Weights of a small transformer language model: MLP 1152 SwiGLU, no biases in attention or MLP.
Each number is 50 + 15 x the weight over its row's rms, rounded and kept within 0 to 99. Layers, rows and columns count from 0. The size before them is the row's rms in percent of the matrix's.

# layer 11 MLP up, 1152x576, rms 0.0446, rows 718-750, columns 432-503
099:58 54 13 57 55 59 74 50 59 50 80 41 33 71 49 62 46 34 50 43 44 67 47 29 54 69 34 50 29 61 48 40 38 55 36 86 27 33 49 44 59 67 46 62 52 40 49 69 59 33 60 27 77 30 67 47 47 73 53 74 83 48 60 50 47 63 36 31 60 52 48 25
100:72 55 59 69 45 45 40 55 67 42 28 30 42 51 52 60 28 39 56 60 41 83 48 18 79 57 52 71 42 60 41 49 70 42 67 27 51 64 66 59 61 66 52 60 56 30 48 52 49 67 12 34 40 73 72 71 47 00 72 50 50 17 32 31 76 47 42 42 54 52 41 46
103:53 48 58 19 65 36 49 00 65 00 87 57 59 65 61 22 54 46 40 28 50 59 53 55 71 56 67 16 35 53 50 48 48 62 53 47 59 43 56 23 50 30 50 68 30 35 61 61 30 48 64 43 61 36 56 44 38 55 47 44 38 39 45 65 35 29 76 16 59 59 67 69
102:36 44 66 66 34 61 43 65 51 62 52 26 25 31 50 62 19 52 53 54 47 28 59 58 33 72 45 73 37 55 54 45 59 32 35 41 17 49 46 48 53 50 59 40 58 50 53 50 42 52 37 89 50 59 58 53 30 40 47 41 78 20 21 44 26 62 38 23 63 62 33 44
094:29 43 35 31 46 32 37 55 47 35 54 63 43 44 47 42 54 40 52 41 86 37 72 63 53 39 50 53 29 47 47 69 45 47 80 61 46 31 49 62 60 55 48 60 38 72 56 35 47 27 44 52 68 65 62 47 66 69 69 41 46 50 36 54 33 63 24 26 52 58 39 43
102:57 69 50 42 29 59 57 51 52 42 64 47 75 54 39 53 42 32 67 36 82 62 32 49 27 52 56 56 60 64 53 55 40 50 40 36 62 47 55 26 23 43 50 25 58 45 42 65 44 30 44 52 24 55 58 57 60 76 44 27 60 43 48 56 38 67 31 54 67 51 66 46
101:45 49 48 66 47 54 74 54 32 55 62 57 71 20 41 59 53 63 64 39 26 66 38 26 46 84 31 61 53 33 32 69 28 73 54 33 72 60 44 48 36 24 42 55 83 59 50 42 78 49 32 49 35 70 27 18 47 48 39 44 50 66 54 47 60 41 71 43 17 31 55 49
101:48 72 48 52 36 41 51 34 42 60 43 68 47 52 31 62 39 57 36 25 62 36 28 57 70 51 17 50 36 58 38 53 59 44 51 42 31 36 41 52 63 58 54 60 51 14 74 61 71 22 46 54 66 55 50 57 49 40 44 39 20 47 41 36 32 37 59 54 44 62 64 45
103:74 36 54 52 54 38 68 56 10 57 56 62 36 78 50 54 55 66 54 60 53 65 44 79 45 78 55 53 39 31 55 61 72 39 35 59 55 33 67 62 31 55 46 44 49 61 36 41 42 42 37 86 59 46 39 45 25 31 68 46 67 36 41 42 57 97 61 59 48 55 57 40
097:67 38 63 46 55 41 36 55 30 46 38 43 59 45 52 51 55 43 39 38 76 42 33 63 72 57 53 33 65 58 14 28 89 83 58 30 41 60 67 45 46 54 57 57 26 39 68 61 28 46 56 58 64 47 52 67 46 43 58 62 45 35 58 46 54 79 58 51 63 40 37 31
102:35 43 55 46 52 59 70 45 41 89 59 54 59 77 33 68 61 35 38 64 55 39 64 70 46 42 47 47 72 44 26 31 53 24 29 27 55 52 55 39 48 62 39 71 41 52 32 79 42 59 69 82 18 47 44 39 56 47 43 38 43 22 72 51 33 75 57 25 37 59 58 57
104:55 48 47 58 63 61 36 50 55 45 59 59 52 54 50 64 61 52 44 54 60 56 65 55 52 56 37 60 33 46 64 88 37 51 71 43 46 40 46 61 53 42 57 43 74 51 37 54 74 58 48 92 72 43 43 52 28 25 46 47 49 11 66 35 69 80 58 52 62 23 58 55
099:63 38 42 62 61 64 63 88 43 42 61 72 47 33 34 72 39 67 59 53 66 60 53 70 66 30 32 43 18 71 49 47 70 65 52 44 69 39 50 54 39 55 64 55 49 43 41 50 40 51 24 45 60 57 26 51 63 52 34 38 48 61 44 51 50 23 63 53 50 77 49 63
098:46 67 69 58 40 19 49 40 75 64 56 54 83 40 35 48 39 46 67 56 63 59 43 72 75 71 29 50 63 59 68 46 57 61 23 44 52 58 14 39 53 70 60 55 67 50 37 12 50 51 50 62 19 66 51 56 51 46 42 55 48 71 11 54 35 57 42 45 31 31 34 77
101:46 51 49 52 64 66 25 57 41 31 40 72 57 36 49 46 21 63 46 80 42 88 83 48 53 55 48 51 51 50 68 54 39 57 66 31 24 84 54 64 50 44 45 56 62 33 51 66 65 32 23 67 52 62 72 40 80 55 27 59 27 58 46 60 24 51 52 60 56 53 36 46
101:45 65 42 57 32 48 37 47 59 55 55 69 82 31 61 32 44 41 45 70 39 47 69 64 21 59 42 67 55 59 47 50 41 47 53 83 44 52 52 59 63 64 43 47 42 74 71 38 72 41 66 59 63 32 78 33 34 43 25 54 60 19 54 43 49 60 24 50 74 41 75 32
103:39 63 63 44 72 70 53 54 56 45 63 62 27 34 59 55 49 73 37 78 44 63 44 43 67 53 55 31 26 38 47 54 41 63 56 46 54 38 29 40 35 44 51 76 69 42 22 62 63 41 73 58 55 53 42 22 68 27 58 53 30 55 32 40 36 50 42 47 28 14 31 45
103:51 44 54 39 33 77 51 44 44 33 24 31 67 52 50 48 46 38 36 46 48 43 35 56 33 69 34 48 60 61 71 62 63 50 68 56 67 40 69 67 57 40 51 54 35 59 44 51 22 87 46 58 54 36 53 59 35 63 44 44 65 36 48 08 63 33 46 57 60 54 31 38
100:62 55 48 53 41 18 44 59 51 64 51 43 61 50 58 35 22 65 58 32 37 63 48 59 42 77 64 48 68 55 71 45 38 58 72 50 58 48 39 35 51 57 49 55 58 74 55 57 26 23 63 29 44 31 55 41 61 61 41 48 32 59 45 39 69 56 49 47 40 34 42 62
098:35 53 52 56 79 54 57 68 57 45 89 71 49 66 41 56 77 32 54 46 55 73 55 53 61 35 51 75 38 48 50 53 55 37 55 36 44 67 27 33 47 56 44 65 47 37 52 26 55 68 46 26 55 66 59 65 84 87 44 48 80 70 38 56 28 42 71 78 11 80 27 68
102:45 52 55 49 37 74 52 55 64 70 32 51 60 35 61 69 73 30 54 51 78 56 23 48 61 21 40 49 53 26 57 85 37 65 57 23 19 45 30 52 28 43 58 51 28 42 28 43 39 67 65 53 39 74 42 63 58 09 29 57 70 45 67 52 37 69 48 43 40 40 83 67
100:50 47 54 71 38 39 72 45 41 47 58 24 43 50 47 35 48 68 68 65 24 30 32 55 71 67 38 61 63 41 55 73 61 74 64 37 46 52 44 47 33 21 53 19 68 62 44 53 38 63 37 56 46 75 62 53 53 54 33 39 27 57 50 52 38 35 32 50 41 59 48 49
114:58 44 42 55 79 79 32 58 51 53 53 55 42 59 46 59 61 52 42 44 40 67 34 36 38 50 65 56 57 61 39 53 56 62 66 13 07 34 62 31 36 50 53 75 70 52 34 45 62 53 44 55 22 46 46 45 80 75 43 43 47 73 46 62 56 87 41 31 30 47 35 36
101:70 57 42 60 69 42 40 35 43 36 27 58 15 59 29 71 54 51 84 52 32 68 61 50 55 51 36 33 30 11 65 71 41 48 24 55 40 62 29 42 71 72 46 23 37 81 60 50 43 23 56 45 42 60 44 50 50 56 25 41 67 57 48 50 39 39 72 64 52 66 64 55
100:42 57 51 66 48 61 49 29 39 41 44 35 50 44 31 45 50 36 66 53 45 13 53 55 39 61 44 59 37 61 42 48 25 60 52 64 21 39 39 46 65 29 51 64 34 80 46 51 45 43 85 56 48 19 41 66 62 47 50 39 32 58 62 51 63 61 73 54 68 32 72 37
098:39 49 62 46 14 56 78 66 63 41 47 57 27 62 67 32 41 66 61 49 71 52 66 42 60 27 52 50 51 36 45 45 60 35 62 55 43 30 43 27 58 88 49 46 25 36 58 39 35 51 50 45 42 68 54 54 46 44 74 72 44 34 25 34 36 34 39 66 42 56 08 48
104:59 61 50 47 63 42 48 35 04 52 39 63 41 34 50 57 28 59 53 26 63 47 62 58 45 40 38 39 48 33 74 45 81 33 24 35 55 59 55 36 69 55 58 57 35 57 48 36 45 38 80 71 38 33 51 73 27 35 35 62 62 38 56 57 24 56 45 83 42 52 37 46
101:54 50 60 57 22 81 53 41 22 49 54 49 46 46 21 41 52 53 43 47 74 52 57 80 21 51 66 55 37 67 45 75 50 47 38 38 71 45 45 47 78 41 53 70 35 61 40 27 61 63 53 53 75 57 38 74 57 48 43 53 41 13 42 43 68 44 31 48 41 69 52 59
092:36 51 33 75 42 37 66 51 12 68 11 30 35 52 31 90 66 50 26 86 45 41 59 41 32 28 49 48 47 71 41 42 68 34 51 47 44 37 73 68 34 37 51 73 71 60 50 72 76 47 62 41 46 53 79 57 58 60 32 82 46 41 62 53 41 02 58 66 50 48 58 64
100:76 56 13 60 52 55 56 32 60 83 50 25 42 53 35 58 37 71 37 51 68 63 53 46 43 80 69 56 61 30 40 40 39 54 45 43 54 49 48 49 26 59 65 34 52 49 43 79 30 19 66 46 29 54 49 45 49 58 52 61 46 51 58 22 64 50 63 35 46 25 70 67
103:49 45 55 49 70 24 68 42 82 71 33 17 40 42 54 34 48 33 26 62 31 52 61 53 33 67 42 54 79 64 32 54 64 56 43 57 48 40 43 49 23 19 43 52 64 52 75 91 69 65 58 43 64 49 59 48 45 58 54 46 62 41 46 38 58 43 37 40 82 52 71 32
093:58 43 52 22 44 55 67 45 47 55 42 40 42 66 46 43 57 58 40 52 48 43 43 53 54 70 46 51 68 32 38 56 32 69 72 59 39 52 75 55 27 37 63 40 53 35 41 56 75 24 36 65 63 50 42 54 60 53 46 65 87 74 45 64 47 16 53 61 50 53 63 59
097:52 61 39 54 55 60 51 36 59 46 30 66 48 47 68 43 55 37 35 51 24 78 53 46 65 54 21 52 62 47 67 61 37 50 71 69 75 61 63 58 50 72 66 58 50 58 51 41 76 46 57 44 38 31 61 62 57 56 68 43 39 53 78 42 22 39 33 55 35 60 30 50
# layer 11 MLP down (transposed), 1152x576, rms 0.0422, rows 718-749, columns 432-503
092:68 47 60 31 26 67 62 54 48 54 32 51 60 31 49 37 32 76 84 60 40 44 30 32 36 41 62 20 43 30 74 51 19 48 37 41 50 71 37 28 72 62 03 52 59 71 39 48 12 54 45 87 61 55 60 29 70 37 60 33 53 77 54 56 55 42 55 43 51 30 47 59
101:76 71 28 61 55 59 64 56 40 39 29 50 45 42 59 64 57 33 50 48 33 43 52 55 52 54 45 79 36 40 64 60 72 51 64 65 29 44 36 26 60 69 00 60 46 31 13 68 82 47 55 48 41 69 74 70 44 65 31 57 61 55 63 70 54 39 62 50 37 46 72 52
100:45 56 72 67 14 38 74 61 44 28 72 38 59 46 60 61 43 34 52 49 54 64 46 64 37 57 58 43 43 34 71 42 48 60 33 44 45 56 70 54 38 52 33 31 32 64 52 67 55 52 45 52 51 47 50 27 68 49 59 73 37 42 65 55 67 19 67 46 47 66 49 49
101:58 33 60 51 41 57 35 89 67 51 44 31 51 61 55 45 50 54 57 35 54 25 49 80 72 74 60 56 45 61 56 18 87 29 66 55 52 38 46 57 45 46 99 48 62 62 42 38 31 57 41 52 49 32 70 05 48 66 54 53 35 36 32 46 53 61 36 51 68 64 62 68
098:45 51 29 56 71 67 38 52 33 44 57 48 28 69 58 58 59 64 62 46 55 63 40 71 60 38 74 42 61 45 45 57 46 59 61 68 51 55 55 59 22 66 48 70 26 37 54 53 67 66 54 46 63 89 37 53 43 27 50 36 74 71 62 46 71 64 16 29 44 62 64 47
101:45 69 64 59 67 41 72 62 31 71 58 57 42 63 52 41 48 64 29 42 63 22 55 50 57 37 66 78 16 56 58 51 16 49 54 54 64 51 53 66 43 76 69 70 34 33 60 60 55 48 44 48 47 70 57 27 23 45 59 66 57 55 51 48 54 42 48 46 43 76 60 31
099:53 38 41 48 33 66 72 62 32 64 54 33 47 64 60 26 45 46 38 50 42 41 48 71 50 69 63 47 26 52 31 49 66 33 76 23 31 53 60 43 32 36 99 59 59 64 56 54 62 24 31 67 60 61 53 66 75 52 49 60 39 56 66 47 35 66 29 33 49 56 63 31
100:52 38 52 54 61 76 63 39 26 45 28 82 61 51 33 33 50 41 73 46 51 55 18 65 54 47 78 43 49 63 67 53 15 55 44 45 49 69 45 63 54 45 27 55 64 58 62 34 53 29 32 46 57 39 37 29 74 04 82 67 51 78 64 50 66 55 39 17 74 72 28 60
104:39 58 54 44 56 65 37 50 26 74 60 37 42 59 41 58 56 55 74 36 50 39 31 50 64 28 21 57 35 55 25 28 43 34 30 35 94 20 54 41 20 42 46 44 36 48 41 13 56 52 40 29 48 59 27 45 48 52 23 59 31 57 49 62 52 23 88 59 76 67 45 51
098:57 68 44 33 40 57 47 38 41 42 33 99 61 40 61 57 54 63 48 49 33 44 74 48 40 41 34 39 28 61 61 49 48 71 48 74 72 48 60 60 54 64 49 43 50 39 10 28 34 61 50 39 35 68 44 45 60 55 52 43 43 67 45 63 50 26 76 49 41 26 38 65
102:48 54 33 59 36 61 38 55 42 52 65 41 48 17 74 61 24 46 61 29 47 38 35 20 52 50 32 51 58 25 69 24 20 46 60 46 44 39 47 27 49 46 99 60 36 70 24 38 75 28 45 42 56 57 60 48 47 63 42 46 70 62 99 39 44 52 49 52 46 71 45 66
105:35 59 52 49 41 52 25 36 54 42 57 27 82 76 33 19 59 59 52 57 65 46 72 32 39 51 61 20 60 57 73 51 57 54 47 59 54 67 72 72 48 35 47 36 55 44 47 56 43 68 25 65 69 41 46 35 37 37 69 30 49 64 77 66 85 06 45 75 55 56 61 54
106:69 50 30 62 45 33 28 53 57 35 54 37 20 36 58 49 50 51 69 25 54 82 35 73 48 51 58 47 83 63 85 40 34 46 64 43 73 48 82 69 43 80 22 52 70 22 92 56 60 45 52 59 54 54 62 48 49 27 26 48 68 36 48 55 69 35 46 63 47 77 49 59
093:48 36 42 47 38 43 23 23 40 56 62 41 75 54 43 48 25 49 50 89 44 50 50 61 59 32 53 24 53 38 56 94 38 37 24 26 38 43 30 55 52 62 00 45 70 33 42 52 44 49 33 52 63 44 51 42 51 49 43 42 53 59 59 59 42 99 86 42 51 46 55 38
101:60 47 26 61 55 58 51 49 47 46 42 74 72 52 45 45 32 50 69 28 92 64 58 46 23 44 49 51 47 63 50 64 53 46 49 83 49 41 60 57 60 67 44 56 53 29 43 36 46 67 48 42 30 46 55 27 32 54 64 46 39 63 44 35 50 37 46 81 49 62 31 36
098:39 54 49 67 50 36 35 36 70 54 32 41 33 39 63 51 28 63 52 48 52 29 73 56 26 55 38 42 64 43 44 57 29 57 67 14 35 60 40 48 56 46 63 40 71 58 39 63 29 44 64 28 54 33 60 50 65 48 50 46 25 38 62 39 38 77 53 60 61 57 43 56
104:64 41 63 42 43 23 63 32 65 46 29 52 67 56 33 41 75 60 37 67 52 52 38 59 56 49 64 43 37 53 54 63 44 52 51 30 53 07 38 39 49 44 82 74 46 70 70 55 42 59 76 38 52 41 39 72 35 49 47 58 39 63 51 32 62 32 48 47 64 60 44 44
102:52 50 24 60 47 54 36 71 25 56 23 42 30 53 66 58 55 33 38 58 51 47 71 31 48 62 43 37 63 39 69 48 64 30 34 58 35 21 57 54 45 37 85 55 40 76 53 52 53 34 65 65 63 44 29 76 41 72 51 66 66 54 43 28 48 48 23 63 40 39 34 47
100:66 60 52 52 22 60 66 60 68 61 22 47 45 55 47 48 65 55 28 68 60 57 62 21 69 79 81 40 43 47 78 35 66 47 47 46 55 65 44 21 33 48 92 58 29 44 53 74 35 66 59 76 56 57 65 62 74 55 64 28 61 49 41 35 46 74 29 59 71 50 69 56
101:52 40 30 73 42 55 86 90 31 67 36 60 52 51 65 57 48 66 49 36 43 26 44 47 36 56 65 32 63 93 79 42 33 37 34 42 40 40 51 79 61 56 20 21 65 46 25 43 48 67 48 71 63 38 58 44 35 50 71 36 69 54 24 29 36 90 54 29 54 85 43 50
103:65 67 59 57 56 10 57 73 51 44 64 56 43 58 20 55 67 45 44 69 78 39 30 60 74 37 44 55 45 64 64 68 23 63 60 54 41 50 63 36 62 58 58 61 56 33 40 58 55 50 58 58 74 61 48 70 74 83 72 51 68 59 25 72 55 51 53 43 48 46 61 51
102:41 62 48 39 57 49 40 48 34 53 54 33 58 71 22 75 45 45 48 39 22 59 61 30 43 57 41 45 35 70 44 41 62 61 50 58 36 37 43 37 62 23 99 40 50 49 55 36 65 52 45 45 55 48 70 55 44 56 42 34 41 45 41 61 46 50 56 47 39 51 47 65
112:42 60 70 52 57 74 43 48 40 57 35 49 33 51 39 53 74 49 64 50 39 38 44 61 23 19 39 52 36 58 71 50 31 46 61 31 63 53 56 62 54 53 39 63 28 42 21 53 56 55 69 40 58 63 67 52 80 40 52 51 42 42 33 33 63 44 55 30 26 56 44 53
102:51 56 69 38 42 53 83 44 52 46 56 30 58 21 52 56 54 52 43 57 33 34 33 30 37 53 70 48 58 40 31 48 47 32 35 36 57 64 38 51 71 49 36 39 23 55 36 52 25 68 51 60 58 38 65 29 42 57 57 35 45 24 55 60 93 55 49 32 53 44 17 40
100:54 54 84 41 34 20 89 59 74 66 53 43 60 44 60 67 54 56 40 68 54 85 56 44 21 32 83 51 56 52 31 46 58 51 48 50 61 71 56 56 48 40 36 48 19 51 68 55 46 60 83 52 73 38 15 52 56 33 35 29 42 67 50 42 52 26 71 59 32 39 63 29
098:52 41 44 58 50 17 62 58 36 67 59 67 60 48 71 43 38 79 52 48 52 70 63 62 68 35 61 48 53 57 38 52 30 41 60 46 57 67 30 55 34 63 15 30 40 82 70 28 62 42 54 66 24 61 57 56 63 65 45 22 72 59 61 70 63 27 58 64 45 57 33 38
100:43 64 73 58 70 68 63 68 31 59 77 28 30 46 67 40 14 62 51 35 42 36 45 49 52 75 58 48 70 52 51 47 41 71 73 63 91 28 51 58 54 66 25 47 25 28 64 74 42 38 65 62 06 42 50 33 55 44 51 45 65 41 60 95 46 49 17 72 58 69 47 41
101:23 51 41 62 53 34 37 55 61 19 12 76 51 51 52 58 49 26 59 26 50 27 62 38 31 59 25 21 61 67 49 22 43 44 21 45 21 57 57 00 35 39 99 41 99 37 56 52 43 70 58 76 29 53 62 72 48 65 62 84 60 44 55 36 51 21 46 39 50 63 72 42
095:65 62 71 28 16 04 24 47 46 59 39 66 59 52 65 58 49 66 61 61 45 41 57 55 45 64 60 43 41 55 47 44 59 41 41 58 36 58 53 37 53 30 52 63 66 29 39 53 41 51 46 56 32 53 31 69 52 41 30 50 59 60 19 57 70 87 64 24 49 61 09 34
102:23 18 55 33 52 46 25 48 64 30 28 73 79 61 66 27 36 62 59 15 36 61 41 52 48 63 44 17 27 58 38 41 52 40 61 36 47 65 38 65 45 76 57 58 70 47 57 33 53 61 40 41 44 26 60 53 68 52 55 68 61 22 43 43 31 16 47 74 13 34 42 20
104:52 43 77 30 58 60 69 86 56 79 31 42 46 37 30 42 38 46 40 50 60 48 42 75 53 47 28 33 43 49 35 20 54 49 61 82 53 44 84 55 42 55 99 44 30 36 52 64 53 59 82 42 63 43 65 54 49 43 55 39 68 43 43 48 49 07 49 66 55 67 40 52
095:45 35 64 48 56 30 25 58 18 60 50 33 57 48 42 61 36 57 37 62 62 85 47 52 65 19 50 43 48 48 47 39 66 23 90 60 51 29 51 60 41 63 27 56 36 58 30 47 37 45 28 60 41 41 36 45 81 20 63 26 46 64 65 44 62 62 54 26 83 37 52 39
# layer 11 MLP gate, 1152x576, rms 0.0444, rows 719-750, columns 432-503
102:44 95 42 77 40 42 79 66 54 46 40 59 38 39 63 85 41 71 80 53 32 61 49 45 58 59 43 57 43 53 49 68 70 52 60 44 66 33 53 35 62 40 29 48 34 37 60 07 59 58 68 37 35 81 50 50 30 76 23 60 58 50 45 43 32 38 51 47 27 39 37 46
102:47 55 39 56 72 43 29 78 61 39 64 72 66 47 21 54 72 57 41 48 67 35 39 53 73 61 50 40 30 61 53 54 67 55 62 37 38 59 62 36 66 25 43 46 21 61 32 42 50 40 46 43 38 81 63 82 62 61 64 52 65 39 50 59 47 59 57 74 31 39 52 59
102:52 92 63 54 61 11 45 64 62 73 41 35 51 58 59 55 34 57 65 59 58 36 75 41 52 61 34 29 40 67 46 64 45 37 32 20 45 30 53 54 28 50 49 59 19 67 71 61 47 50 54 35 67 81 46 48 57 53 46 57 33 27 41 46 41 69 62 69 59 52 41 39
099:29 59 68 58 30 55 11 28 39 55 45 69 31 47 69 72 47 55 39 54 41 67 31 62 55 82 09 61 43 61 68 79 60 30 35 41 47 61 40 35 56 50 41 60 54 41 33 42 68 71 30 40 46 42 49 60 45 36 43 56 54 44 45 61 61 47 54 58 70 44 42 73
097:34 76 74 59 51 53 55 52 47 42 38 44 46 52 31 51 39 57 66 48 40 74 53 69 67 70 51 62 72 43 57 48 60 44 37 43 18 42 52 50 32 27 43 20 50 37 79 31 31 46 33 32 46 71 59 63 68 50 64 39 48 64 71 53 48 30 68 34 41 08 49 16
100:54 50 64 65 29 57 24 63 37 45 48 71 71 49 68 59 51 35 72 37 44 74 59 48 43 75 36 64 36 53 46 30 44 74 58 32 33 67 72 64 42 47 23 47 62 41 39 37 62 63 45 42 43 65 67 69 60 67 56 63 41 26 34 52 40 30 28 30 80 51 39 67
104:38 52 72 40 42 24 71 38 57 70 39 72 26 63 67 67 55 46 83 74 41 35 75 33 29 57 36 33 66 61 60 49 61 64 80 45 62 28 36 42 40 42 36 54 52 65 39 46 52 48 57 59 48 37 55 35 75 72 35 71 53 50 33 49 77 77 62 64 38 35 49 67
098:40 55 49 59 43 54 65 35 46 37 65 69 37 43 73 48 55 49 48 39 45 66 74 50 65 59 28 48 68 61 47 52 45 24 67 60 43 94 56 40 62 58 44 38 29 47 51 50 73 32 31 65 51 57 66 65 51 62 38 41 64 20 52 39 37 50 74 54 33 48 53 23
097:66 54 54 44 48 72 60 32 59 49 33 74 39 44 41 57 49 55 39 57 26 36 65 47 59 51 42 75 52 50 47 73 35 56 63 69 61 26 70 35 66 45 52 39 68 50 60 67 50 28 57 51 45 36 53 46 66 38 37 60 27 45 72 66 53 52 53 44 63 09 50 53
096:47 42 60 47 51 57 58 41 54 45 82 53 49 60 52 61 70 58 30 45 36 53 68 65 60 13 29 46 63 57 46 35 71 50 35 60 37 74 35 47 53 60 42 55 44 13 57 60 35 30 55 60 32 28 54 58 60 25 41 51 42 38 53 60 45 44 46 49 54 47 43 53
106:42 57 56 38 27 46 54 54 44 62 44 30 36 63 38 53 61 55 52 58 71 49 51 36 63 55 49 49 71 72 47 78 41 46 96 63 72 53 62 70 52 61 36 71 55 24 38 55 39 28 58 58 53 33 30 42 70 68 59 55 48 33 67 33 42 49 15 66 52 75 50 57
104:32 70 50 49 50 59 35 56 30 46 40 57 68 58 31 40 79 45 29 42 24 46 69 28 50 52 48 41 41 66 31 69 56 55 48 34 44 56 31 36 37 57 49 56 50 37 44 42 57 55 44 57 61 55 57 36 60 47 45 73 45 40 75 42 49 71 64 41 47 26 42 37
100:56 40 75 51 37 57 69 60 30 54 78 63 40 44 42 44 52 44 62 54 52 52 34 60 50 56 49 40 41 59 59 40 59 43 46 53 58 38 56 63 39 49 44 43 65 58 35 29 54 29 57 46 47 28 39 41 72 55 23 46 69 66 59 54 66 37 85 58 47 52 34 44
099:29 60 52 60 62 32 62 36 52 25 49 58 81 56 34 31 45 44 58 37 63 56 51 34 52 68 66 52 88 56 66 66 67 59 44 57 58 58 68 60 46 74 41 54 47 51 63 62 49 53 52 30 83 34 48 47 44 73 41 43 59 63 95 46 51 36 35 53 36 39 67 47
100:47 67 71 60 28 52 55 16 52 59 41 47 47 49 57 36 71 41 54 71 52 36 15 61 45 51 38 56 54 70 40 43 52 45 66 56 31 87 73 70 41 39 46 32 54 75 40 54 64 55 52 51 70 29 71 49 70 60 72 74 79 45 54 77 60 58 44 53 19 69 35 29
099:28 53 53 27 42 52 53 42 65 57 43 68 47 23 16 42 46 52 53 55 68 44 49 49 42 65 52 58 40 70 55 38 53 41 60 67 42 61 64 66 46 23 46 82 39 50 13 65 80 50 68 41 59 59 40 60 64 35 54 49 32 57 67 49 76 61 60 43 53 44 45 50
106:57 76 60 73 44 48 50 69 38 58 57 47 64 55 59 54 45 35 55 52 51 89 48 78 77 82 58 47 48 39 61 74 40 76 38 68 56 35 45 58 30 67 28 38 64 43 50 56 74 69 58 32 84 51 34 37 62 47 76 93 45 77 43 48 25 68 31 39 48 32 45 37
100:44 90 59 54 41 72 45 78 28 44 37 55 40 54 58 89 56 55 35 66 35 39 67 24 33 63 46 44 51 09 59 66 35 55 55 53 37 66 53 53 65 70 37 46 53 70 30 36 56 27 52 36 49 54 59 40 38 43 55 85 59 49 54 67 36 75 41 48 71 23 42 57
101:63 43 47 56 50 52 60 59 66 42 40 68 76 70 37 73 30 25 99 65 45 59 36 44 25 46 49 49 52 26 73 54 45 60 59 71 52 28 54 45 10 59 19 64 43 48 51 73 48 49 22 43 58 55 61 53 36 55 71 60 39 29 48 69 25 52 23 71 67 56 45 51
101:57 54 46 59 73 36 30 13 56 46 45 48 48 53 62 81 66 54 45 52 53 61 60 66 50 47 59 20 28 68 64 42 35 67 61 30 38 34 59 65 48 46 32 70 48 53 39 61 25 69 46 28 55 69 57 54 40 59 48 24 64 25 49 47 54 75 50 47 21 25 54 31
100:53 70 53 41 32 39 81 68 61 42 72 29 43 38 49 50 36 44 69 23 50 41 63 68 38 25 35 36 33 79 48 49 59 38 57 51 69 53 61 75 42 35 36 07 18 66 55 52 73 56 79 72 43 43 57 39 47 60 46 72 48 54 68 84 59 44 42 56 67 36 25 43
115:66 69 48 54 52 47 43 52 40 74 48 58 32 78 45 51 46 62 82 66 58 52 50 54 59 43 38 50 80 51 41 51 59 49 49 36 41 67 73 64 42 43 22 56 41 79 64 31 84 52 93 22 55 47 41 24 38 37 50 41 59 57 48 61 69 49 55 35 68 44 56 31
100:54 50 53 61 45 29 55 35 36 42 54 57 69 39 58 58 25 88 56 43 59 84 45 53 40 73 45 57 53 66 47 10 57 68 29 39 51 28 37 44 32 20 34 27 50 37 69 67 65 37 42 62 33 56 60 27 49 52 55 31 60 34 26 69 35 41 46 60 58 51 66 41
097:39 58 17 82 49 51 82 71 50 47 69 61 48 50 31 54 68 32 84 62 35 60 40 52 40 55 23 27 33 34 63 41 32 72 55 18 47 43 71 42 50 59 44 64 65 58 32 44 61 60 33 62 61 35 46 62 54 37 67 40 65 27 53 58 32 26 56 75 54 35 31 37
102:28 41 51 65 35 39 61 45 44 74 48 66 23 67 64 75 77 54 61 34 48 45 91 36 31 50 57 67 54 59 88 54 33 24 67 67 31 68 62 65 46 50 34 61 61 45 60 53 50 40 45 45 72 45 44 50 41 60 55 62 64 56 47 68 36 81 71 38 53 55 43 40
108:54 59 59 46 38 14 39 36 67 49 53 55 30 16 70 71 67 48 51 73 33 55 51 50 60 48 49 43 55 44 45 53 45 71 66 29 41 73 56 46 39 54 39 53 50 43 53 51 48 45 49 36 50 68 54 31 61 52 54 51 26 33 69 61 43 44 45 37 54 53 44 31
102:31 40 76 71 62 39 39 35 77 48 53 50 61 13 39 44 79 64 67 57 71 57 43 68 53 45 50 63 53 35 60 31 51 47 44 69 41 44 58 77 64 42 18 51 67 40 66 81 45 10 41 25 47 48 79 34 45 59 27 61 46 43 42 47 58 57 54 62 53 40 43 68
094:29 42 58 34 34 53 58 35 64 33 80 55 53 27 58 69 44 46 68 71 34 49 27 56 45 69 50 42 58 40 52 59 48 43 52 32 37 41 30 68 63 59 41 52 55 42 54 63 80 54 75 34 42 41 46 40 54 43 24 40 42 47 48 53 45 55 61 72 85 53 49 62
098:42 48 57 45 47 39 51 62 72 59 77 78 43 51 55 56 35 55 26 59 62 32 50 49 41 43 35 76 94 28 63 41 53 58 47 52 35 60 72 91 50 49 41 73 10 77 67 19 73 55 54 46 32 50 28 45 43 60 44 62 62 39 53 50 22 61 48 65 59 64 76 75
101:63 40 37 86 50 53 39 40 61 85 53 37 61 65 43 52 42 28 60 41 70 40 59 63 79 81 25 72 46 71 53 28 73 37 49 51 45 38 75 39 62 47 48 48 90 63 52 69 61 40 40 46 41 45 73 52 46 45 42 60 45 52 51 55 51 57 45 65 52 23 50 62
094:37 75 57 52 59 41 54 43 64 57 43 56 27 72 53 40 73 54 55 60 70 30 60 59 49 54 13 73 40 57 51 46 36 37 63 60 49 67 31 37 52 56 51 71 54 49 77 72 63 70 58 31 53 46 52 56 44 30 47 55 51 52 56 49 88 46 53 65 39 78 36 32
102:39 51 35 48 46 56 58 60 43 59 37 38 51 53 54 29 27 66 33 37 39 37 47 75 36 43 47 68 67 44 55 52 78 63 40 65 50 46 77 78 57 54 44 37 62 34 58 97 24 34 39 32 54 58 55 38 53 49 55 65 19 54 72 51 66 38 65 54 66 57 55 57